config.yaml
num_attention_heads: 5
norm: "rmsnorm"
rope_fraction: 1.0
attn_scale: 0.125
parallel_block: true
max_grad_norm: 2.0
batch_tokens: 131072
Each number is 128 + 24 x the weight over its row's rms, rounded and kept within 0 to 255. Layers, rows and columns count from 0. The size above them is the row's rms in percent of the matrix's.

# layer 7 MLP gate, 832x320, rms 0.0401, rows 6-16, columns 120-159
size [ 98  94  96  96 100 104 105 105  95 100 107]
[[102 110 148 153 160 205  96 109 143  97 126 158 108 159 120 108  95 131 136 109 129 127 154 122 116 143  93 166 147 128 152 133 192 111  97 153 155 111 175 146]
 [ 86 118 134 123 148 131 163 139 104  99 117 165 133 133  96 108 127 147 141 165 170 110 105 135 116 117 124 133 128 128 140 142 142 126  88 124 157 166 113 124]
 [129 108 119 114  86 117 125 136 163 128 114 124 105 161 112 166 118 125 126 124 172  86 107 154 138 169  55 148 108 165 144 122  96 109 135 147 148 121 128 148]
 [124 129 148 119 162 164 120 146 108 131 123 104 125 149 109 151 178 136 108 139  95  86 132 169 104 123 151 136 142 166 115 135 119 116  87 115 102 184 130 142]
 [133 130 130 166 131 135 121 127 125 122 114 117 106 125 170  71 107  84  79 131 123 124 173 162 110 123 129 143 146 158 112 115 102 111 132 117 129 115 111 150]
 [152 179 144 131 111 102 151 112 119  92 160  86 161 155 115 105 138 157  95 127 104 145 167  99 100 158 155 154 140 131 168 110 140  96 136 143 147 170 118  96]
 [106 124 123 132 177 154 128 120 142 138 164 150  95 127 110 135 146 144 111 162 144 140 108 146 127  59 130 128 113 100 119 131 143  94 132 120 167 141 136 163]
 [137 143 133  89 108 175 131 128 157  78 104  98  95 111 144 193 137 142 134 181 125 192 128 117 103 135 120 120 122  84 121 144 149 161 113 101 111 123 139 113]
 [127 100 108 129 156  97 105  93 137 157 122 123 172 157 177 116 117 138 124 120 129 148 146  90 121 141 101 106 151 148 145 132 137 119 162 168 108 114 136  99]
 [ 98 123 126 125 124 118 150 142 140 150 138 135 115 171 144 176 115 163  80 125 147 118 133 138  48 148  90 141 122 130  83 180 147 106  81 140 121 116 154 127]
 [137 120  96  85 106 132 118  96 121 160 127 137 120 119 141 145 121 140 113 131 163 104 111 146 126 112 119 145 135 122  95 135 148 157 163 120 115 153  96 164]]
# layer 7 MLP up, 832x320, rms 0.041, rows 6-16, columns 120-159
size [ 91 110  96  94 105 109 108 111 108  97 110]
[[ 92 144 121 139 153 141 126 109 121 126  97 163 116  91 137 158 103 142 127 168  67 105 149 134 143 133 128  79  74 120 121 124 125 119 146 146 117 191 171 115]
 [142 147 179 104 147 123 134 171 160 117 151 113  83 126 122 142 142 123  96 128 110 110 148 138 147 125 146 115 178 105 119 130 147 130 126 151 114  93 153 127]
 [156 160 107 112  92 136 110 145 143 140  99 149 107 135 113 119 144 138 112 168 138 163 125 103 142 117 124 117  99 151 131 149 157  99 114 131 124 113 122 159]
 [101 171 150 138 122 120 106  82 156 140 107 122  96 128 149 103 132  97 135 129  92 173 144 105 129 103 127 126 108 118 136 115 120 119 126 124 106  95 137 162]
 [116 146 147 123 112 101 146 140 123 129 152 108  91 132 151 138 114 127 161 174 112  83 145 134  97  56 129 105 129 145 134 146 168 121 140  67  78  96 114 104]
 [167 167 122 146 143 111 172 130 123 142 109 118 150 136 149 135  79 149  78 111 131 159 114 102 136 137  87  99  98 154 164 136 152 110 129 120 126 116 115 108]
 [133  93 121 127 169 168 119 117 154 129 160 115 124 130 129 169 138 165 117 134 109 134 127  79  83 175 119 155 141 128 116 181 169 142  96 133 135 119 110 142]
 [113  86 141 158 125 123 136 148 117  87 121 132 114 116  90 108  76 124 127 112  96 149 143 147 117 186 128 127  97  99 149 145 145 163  86 128 123 156 111  81]
 [102 163 138 122 128 157 147  98 144 136 139 108 177  91 139 141 110 135 122 119 138 148  73  67 102 115 129 119  88  96 150 130 102 122 117 121  94 113 144  87]
 [132 153 130  92  95 128 122 124 155 117 133 192 119  99 110 116 139 151 138 100 121 158 131 176 153 144 148 109  97 160 115 136 164 163 169 124 141  74 140 124]
 [129 140  95  89 129 189 114 134 132 160 103  98 115 170 124  97  98 146 129 103 118 144  90  97 160 128 103 156 139 121 107 137 163 170 117 148 158 133 129 146]]
# layer 7 MLP down (transposed), 832x320, rms 0.0377, rows 6-16, columns 120-159
size [ 95  99  98 100 108 110 105 113 102  96 109]
[[135 116 123 133  98 112 138 150 148 154 128  99 115 144  98 122 106 119 142 111 157 154 128 157 109  95 123 193 127 146 121 122 123 149 133 122 124 116 103  86]
 [149 127 122 139 172 123 138 150 149 130 122 131 145  96 105 115 142 114 129 132 126 155 114 127 121 143  60 124 115  94 116 110 109 100 126 116 144 129 176 121]
 [144 114 136  99 168 126 139 142 164 156 173 183 138 171 119 146 150  89 127  99 139 134 151 123 137 138  92 130 129  77  98 148  99 144 108 147 116 133 118  91]
 [169 130 118 132 151  85 125 168 112  45 144  93 191 131 134 150 110 112 155 112 100  63 149 138  86 127 100 133 111  99 120 123 159 124 108 139 119 142 125  79]
 [136 139 142 124 127  94 147  95 153 114 118  99 200 121 119 136 120  98 139 136 131  81 104 152 118 120  99 121 123 171 152 157 137 182 146  99 120 156 127 112]
 [101 123  88 145 144 137 143 115 165 143 119 174 111 166 112 171 146 122 134 136 142  89 151 170 140 111 115 147 171 159 146 128 119 147 130  99 131 121  91 184]
 [116 125 108 117 155  78 134 130  74 126  91 110 127 102 137 150 107 109 145 124  79 100 110 157 132 132 173 139 110 124 131 122 110 117 134 130 112 107 127 150]
 [138 138 122 143 119 107 134 165 132 160 119  88 110  87 159 125 144 138 102 125 119 101 111 153  93  83 134 108 174 144 161 135 149 148 160 127  79 146 158  82]
 [147 134 156 103 146  99 130  98 126 130 103 140 105 143 112 143 144 153 113 136 157 142 134 164 104  90 165  99 156 142  96  81 129  84  78 127 116 137 108 129]
 [103 129  93 109 170 121 125 130 140 108 137  82 103 130 131 152  96 119 125 141 137 128 118 169 121 126 132 104 158  98 133 120 109 117 118 157 128 179 134 111]
 [130 118 138 137 103 113 134 103 155  96 129 101 123 121 104 166 142 136 148 147 178 156  68 122  99 103 146 104 149 111 108 118 127  76 123 165 132 122 146 142]]